{"num_hidden_layers": 9, "hidden_size": 96, "num_attention_heads": 2, "num_key_value_heads": 1, "head_dim": 64, "intermediate_size": 192, "vocab_size": 1024, "hidden_act": "swiglu", "norm": "layernorm", "norm_place": "pre", "norm_eps": 1e-05, "positions": "learned", "qk_norm": true, "attn_scale": 0.125, "bias": "none", "tie_word_embeddings": false, "parallel_block": false, "init": "orth", "init_std_qkv": 0.051, "init_std_o": 0.0, "init_std_up": 0.051, "init_std_down": 0.0, "optimizer": "adamw", "learning_rate": 0.00463, "lr_mult_o": 1.17, "lr_mult_up": 0.661, "beta1": 0.9, "beta2": 0.98, "lr_head": 0.00629, "warmup_steps": 527, "schedule": "wsd", "decay_fraction": 0.71, "decay_shape": "linear", "final_lr_fraction": 0.0, "batch_tokens": 16384, "max_seq_len": 256, "doc_mask": true, "train_tokens": 97710000, "max_steps": 5964, "dataset": "wikipedia_en"}
Each number is 128 + 24 x the weight over its row's rms, rounded and kept within 0 to 255. Layers, rows and columns count from 0. The size above them is the row's rms in percent of the matrix's.

# layer 2 MLP down (transposed), 192x96, rms 0.153, rows 29-39, columns 0-95
size [ 96 102  96 105  98  97  91  86  99  89  97]
[[127 155 148 177 123 163 130 139 104 170  79 121 135 130 170 123  72 133 139 112 162 145 174 115 114 146 141 137  86 143 131 111 119 103 112 105 110 156 115 129 111  82 134 111  95 116 149  94 134 126 138 112 134 150 122 108 118 113 119 116  90  96 113 133 174  97 141 138 118 127 121  82 110 155 132 137 109 145 136 109 108 114 123 138 104 114 134 139 156 173 110 162 167 122 192 160]
 [124 127 143 167 112 161 130 105 136 141  95 132 128 114 178 144 131 140 110 122  78 153 164 137 128 134  86 180 137 102 120 124  95 185 123 108 134 126 148 105 112  79 116 105 165 128 147  92 102 104  92 136 138 138 143 104 150 129 139  94 110 128 110 103 114 165 167 117 113 109 162 171 172 142 125 180 162 128 164 142 133 142 123 121 103 152 124 129 117 118 110 143 137 100 117 102]
 [119 156 166 102 108 157 111 121  85 138 134 136 105 157 126  93 114 147 111 121 122 132 159 120 147 107 124 118 144 166 139  98 134  61 178  96 163 146 122 117 131 133 143 132 117 111 106 116 165 156 151 101 118 153 157 137 155 139 106 159 155 161  88 117  87  97 146 143 148 166 127 121  96 142 127  98 125  83 131 141 125 116 119 124 156 114 129 173 137  88 157  76 105 125 122 137]
 [114  97 166 159 150 148 134  99 106 137 126 121 111 147 130  84 127 127 132 181 108  88 103 154 136 117  96 147 134 146 140 104  79 152  92 118 154 156 120 145 115 117 128 122 107 109 176 131 109 109 100 132 124 175 118 117 144 121 111 120 146 103 125 185 144 134 147 151 108 112 152 114 128 141 119 139  77 173 127 128 110 157 146  60 131 150 143 126 101 160 136 125 167 145  98 149]
 [146 115 134 108 122 115 132 106 162 100 104 117 136 110 121 139 157 124 121 144 166 115 119  99 122 146 116 160 129 116 125 122 131 101 152 127 130 165 180 151 127  95 143 121 147 111 137 130 119 120 147 171 114 134 105  89  83  95 156 151 130 120 158 158 109 117 200 109 136 100 134 180 130 141  85 144 138 121  90  60 119 104  89 166 137 134 108 114 139 122 165 118  99 155 126 106]
 [115 124 124 114 117  68 119 114 153 115 163 107 126 114 157 132 103  90 151 148 130 141 133 113 117 187 147 129 129 142 133 170  98 149 132 155 146 166  84 113 138 106 115  97 136 119 130 158 135 126 102  81 155 161 123 124  90 114 133 130  97 109  99 142 154 148 144 114 168  72 107 157 107 151 134 136 143 169 102 140 138 170 157  85 155 111 112  93 149 133 140 151 117 120 139 155]
 [106 145  91 141 166  91 173 107  75 137 105 104 139 126 136 121 106 122 119 142 126  99  96 149  99 138 114 137  90 130 149 129 125  98 100 127 137 131 145 133 156 164 128  91 109 113 187 123 166 121 153 128 131 129 162 104 162 125  88 111 130 158 142 129 107 139 117  82 148 120 163 143 130 131 120 118 143  97 211 139 158 129 111 142 139 126 123 152 165  81 116 147 136 143 114 127]
 [153  84 126 105 111 190  99 159 126 134 153 138 113 138 105 122  73 132 149 130 109 123 137 117 104 135 118 104 127  95 168 134 144 195 105 157 122 109  97  91 122 147 129 129 129 136 168 131 142 160 151 123 165 147  94 138 132 146 128 129 127 113  87 108 120 109 142 172 118 109 112 138 127 104 154 100 140 125 146 137 126 163 138 148 145  94  64 129 162 137 133  82 134 103 156 126]
 [101 184 130 132 135  86  84 107 144 105 153 109 121 130 138  84  81 119 162 145 147 119 121 147 122  96 120 137 110 184 101 156  91 146 140 102 129 172 141 141 143 149 109 124  92 125 100 152 152 103 135  97 122 144 124 107 195 116 119  96 135 148 126 102 125 100 144  87 108 114 112 166 128 123 139 159 105 135 131 158 105 165 138  99 115 154 129 141 112 161 156 135 118 140 147 135]
 [158 119 103 114 113 104  85 104 103 144 107 164 140 141 110 133 106 104  79 117 134 120 139 130  86 112 124  63 149 126 140 107 161 133 162 153 165  98 171 104 157 128 127 166 111 162 135 140 120 144 109 126 166 115 155 133 100 109 108 133 100 120 120 128 123 143 128 119 137 155 145  96 146 161 106  96 132 111 108 167 163 111 133 104 106 145 128 158 126 175 142 112 159  75 134 161]
 [113  95 139 113 132 146 139 134 127 149 133 140 110 103 160 135 148 126 107 147 111 142 134 113 148 122 160  92 185 133 137  64  91 152 148  88 177 140 121  98 161 133 119  96 118 152 141  99 174 111 137 156 103 148  97  95  78 127 144 122 141 136 143 110 108 137 176  93  95 107 117 160 102 148 137 128 129 106 187 159 142 127 124 103 128 139 115 143 146 137 127 104  96 112 124 148]]
# layer 2 MLP gate, 192x96, rms 0.116, rows 30-40, columns 0-95
size [104 101  98 101  98  93  88  95  82  95  96]
[[157 137 143 120 167 113 119 119 121 120 150 134 109 161 186 144  99 139 158 108  68 169 148 145 152 129 144 141 104 146 121  98 125 130 125 119 129 122 107 137 134  62 120  91 116  84 132 119 110 125 107 148 109 128 114 164 128 144  98 105 126 128 130 127 115 131 142 125 127 142 177 118 161 124 134 140 102 133 132 129  69 121 153 122 162 177 137  68 131 177  87 110 155 127 134 119]
 [122 164 113 116 135 161 112 109 156  96 123 105  87 112 130  81  77 181 137 161 140 139 116 135 151 128 121 115 111 136 135 110 128 111  87  74 106 120 149 165 137 153 115  90 141 134 137 127 127 133 135 135 135 138  75 153 154 154 144 116 136 127 142 128 115 121 113 163 106 142 111 171 159 130 150  67  94 126 144 133 161 130 118 121 144 132  80 145 162 131 110 127 182 134  96 109]
 [141 127 163  95  99 137 107 115 119 128  96 106 164 103 158 131 143 103 138  80 102 148 131 116 139 123  94 129 131 164 100 158 116 128 177 136 117 150 101 100  95 104  81 143 104 139  98 137 154 146 136 104 125 119 138 121  92 146 172 111 147 150 135 118 108 105  93  97 138 141 152 181 130 137 113 110 170 129 168 110 131 105 125 170 125 127 125 170 118 142 144  85 101  80 135 140]
 [127 142 131 135 110 152 101 159 155 154  94 155 146 136 122 153 119 104 128 163 113 113 124 120  97 152 143 164  71 154 168  89 106  82 135 146 127 155 131 117 122  76 124 126 139 140 176 171 125 107 159 138 147 143 129 134  94 107 143 137 137 139  75 141 134 104 158 146 100  78 145 140 114 160 153 159 107 170 150 112 106 130 150 143 138  88 114  99 130 131 105 139 103 150 124 108]
 [113  73 170 161 136 132 150 132 131 128 121 143 141 115 124 102 123  86 136 156 111 118  94 157 117 155  88 174 145 139 149 101 122 139 151 114 136 176  83  90 107 121 121  93  77 128  91 100 116 120 152 127 119 134 161 161 116 121 157 128 126 148 134 133 123 120 136 136 177 109  91 110 119 137 129 132 146 124 167 132 116 115 127 103 121 114 145  90  86  98 151  75 172 145 124 142]
 [117 196 101 124 133 100 119 142 122 152 115  88 136 123 100 118 145 156 101 129 152 108  93 153 118 110 168 129 123 113 132 135  87  96  98  83 119 148 158 135  85 112 128 116 121 112 138  97 110 141 130 136 132  69 111 142 125 156 104 109 102 177 135 175 109 167 117 172 136 184 155 102 124 160 149 130 124 151 128 110 142 152 133 120 135 139 126  99 128 103 117 171 118 138 149 129]
 [139 168 159  98 107 147  94 148 121  99 144 115 141 122 167 151  99  94 147  99 161 111 165  94 101 132 139 142 122 148 148  68 129  91 100 111 140 109 101 105 135  92 126 133 170 126 137 142 107 140 132 114 138 146 112 129  76 107 126 169 129 130 126 137 127 185 129 142 167 156 128 104 153 156 165 143 102  75 124 109 129 127 149 104 104 113 132 121 130 150 102 148 134 138 102  86]
 [ 85 105 120 157 149 139 108 143 143  62 103 146 145 153 173 146 119  96 107 164 105 100 123  99 118 128 184 146 112 129  73 162 147 145  95 130 127 136 161 103 180 137 102 132 103 113 130 135 151 175 131 132 111 131 112 129 136  84 123 111  98 101 133 124 139 141 127 127 146 133  82 115 166 121 120 166 143 101 111 129 130 116  97 147 103 108 109 149  95  96 137 134 117 149 148 118]
 [144 118 145 128 149 104 141 120 175  85 177 154 118 117 132 132 156 109 117 122 162  93 128 157 141  58 117  86 111 111 119 138 125 138 134 144 118 176  99 119 177 140 116  75 105  61 162 134 135 118 112 113 109 168 125 150 111 124 118 151 117 129 107 119 127 126 133 176  98 100 113 105 132 123 134 128 130 112 148  78 151 131 135 156 150 128 153 127 126 112 121 139 165 119 116  95]
 [132 151 101 120 154 125 107 137 112 115 136 130 128 166 131 136 127 137 125 149 111 140 174 165  95 153 109 116 121 105 131 187 123  72  97 147 139 103 125 110 144 124 107 131 103 162 143 163  91 130 129 123 172 122 124 151 103 128 136 121  74 109 130 150 130 151 161 154 154 106 180 145 130 130 143 142  91  93 152 106 104  93 149  95  98 110 116  95 115 142 107 115  91 102 174 102]
 [175 114 142 142 146 152 150  99 149 133 100 132  81 103 140 138  90 191 122 151 118 153  85 130 134 127 147 103 147  92 126  89 147  81 128  58 101  95 140 125 145 106 133 148 119 119 149  96 118 111 119 145 133 130 123 131 110 172 146 127 106 157 118 146  98 118 124 117 134 133 114  98 168 141 111 114 125 156 148 153 156 147 142 110 164 140 115 130 105  96 139 131 174 160 153 102]]
# layer 2 MLP up, 192x96, rms 0.11, rows 30-40, columns 0-95
size [103 101 102  98  97  93  88 100  85 102 103]
[[140 140 140 140 148 110 134 120 122 111 123  99 121 142 107 143  65 108 148 142 125 139 150 132 115 119 161  75 133 149 124 101  95 116 109 136 144 183 148 105 132 162 135  93 148 106 144 114 144 151  88 126 136 112 116 136 171  96 181 108 111  83 143 123 187 134 138 162 160  96 108 118  90 106 139 146  96 145 108 111 124 145 141 142 133 117 134 109 132 176  82 116 128 106 110  93]
 [124 117 160 148 144 154 151 123  88 121 155 174 116 127 122 135 153 118  77 104 137 134  90 115 124 139 128 138 102 138 137 120 145 113 135 144 139 116 130 153 147 109 109 136 141 184 107 113  94 103 122  82 120 137 204  74 157  83 123 162 126 151 118 109 154  86 162 146 149 118 114  85 119 141  99 123 117 106 115 138 126 140 115 143 156 119 124 158 169 120 118 119  81 122 159 122]
 [106 119 132 155 114 130 133 141  93  56 101 117 129 114 134 177 165 114 132 127 142 147 133 109 139 119 149 144 127 156 148 133 111 135 133 145  98 136 202 146 107 172 136 113 137 120  39  98  91 134 117 114 137 135 138  85 126 127 115 143 110 105  98 129 131 155 154 137 133 149 110 135 140 122  81 136  98 106 140 122 139 117 148 153 109 156 162 147 105 151 123 118 139 131 107  81]
 [100 119 119 132 141  93  98 111 111 148 130 131 118 125 135 117 126 112  98 127 120  72 117 155  92 131 167 150 110 117 134 130  91 100 132 119 168 143 123 206 132 110 111 115 124 161 129 172 117 130 127 150 134 146 135 127 104  96 141 127 162 109 152 128 140 123 178 117 159  68 122 154 154 176  99 129 132 165 117 103 100 103 133 117 150 139  99 114 121 166 145 137 172 135  93  99]
 [172 147 113  95 109 142  87 170 132 103  83 124 145 113 147 122 122 153 162 149 137 132 100 145 158 141  89 151 156 107 137 131  95 130 126 125 149 119 118 136 121 146 122 132 120  94 131 139 106 111 159 154 105 125  54  84 135 126 156 133 136 113 107 137 131 101 138 138 155 145 139 117  96 150  80 116 152 108 122 174 188 141 142 134 167 123 123  86 115 109 100 121 169 153 120 142]
 [146 103 122 103 169 146 118 134  85 128 147 148 122 136 108 134 103 167 130 117  91  96 112 154 134 113 132 158  93  91  87 133 127 137 138 140 128 122 112 100 148 139 147  97 144 111  74 123  94 123 145 140 124 115 154  93 134 136 115 136 155 144 168 110 124 118  93 149 145 138 161 116 108 114 107 158 122 131 162 167 156 129 156 162 134 131 154  82 148  86  88 124 175 152  87  85]
 [119 110 121 113 133 156  92  93 132  92 116 151 112 136 153 135 104 111 107 109 109 133 135  84 150 144 111 124 105 137 148 128 134 142 120 151 152 124  99 123  73 124 127 143 192 111 149 107 131 107 144 129 157 132 103 112 141 141  59 110 102 105  84 138 102 110 148 177 138 136 151  97 121 158 120 162 129 104 125 138 150 127 143 149 135 140 105 152 158 150 109 122  68 174  83 128]
 [ 94 116 173 118 133 130 145 119 146 191 121 143 132 101 148  95 146 110 135 126  87 144 157 119 120 117 160 112 108 144 104 130 141 130 140 108 106 136 116 103 125 132  80 160  90 109 182 114 168 165 122 168 144 134 128 119 163 132 124 160  79  99 117 174 118 143 111  90 112 143  95 137  88 104 173 138 110 137 160 135  98 120 111 148 121 136 101 146  92 149 138 129 153 131 136 103]
 [122 148 113 105 152 143 138 113 106  75 124  75 114 108 117 132 137 138 101  84 135 144 148 140 142 171 127 147 157 133 137  95 105 137 127 165  77 153 185 148 117 132 155 135 120 140 119  95 141 142 134 119 156 133 113 132 110 157 137 111 127  84 131 123 149 109 122 149 174 153 101 185 125 130  42 143 130 137 132 131 119 126 125 127 138 142 123 161 161  88 138 135 130 164 112 115]
 [143 150 156 110 154  80 134 100 153  77 160 125 110 123 124 133 128 148 137 145 163 160  94  94 109 123 126 104 140 116 155  77 130 163 160 138 102 131 154 139 130 104 143 133 116 150 121 100 107 147 144  70 125 134 148 119 126  71 110 101 140 132 127 104 169 144 145 134 126 129 115  86 148 139 145 120 154 132 108 177 143 151 157 173 137 146 139 143 130 161  79  97 108 147 123 103]
 [125 130 129 116  91 113 160 133 120 141 100  99  95 110 112 134 106 110 118 143 146 145  93 119 103 141 132 131 118 131 169 169 117 140 158 134 141 143 116 132 126 178 137  82 129 132 119 159 163  88  96 133  98 127 132 138 146 137 140 136 186 152 152 132 104 138 111 188 151 133 125 165 172 110  99 103 119 139 156 120  95  79 119 154 111 152 147 110  85 135 141 184 130  87 122 120]]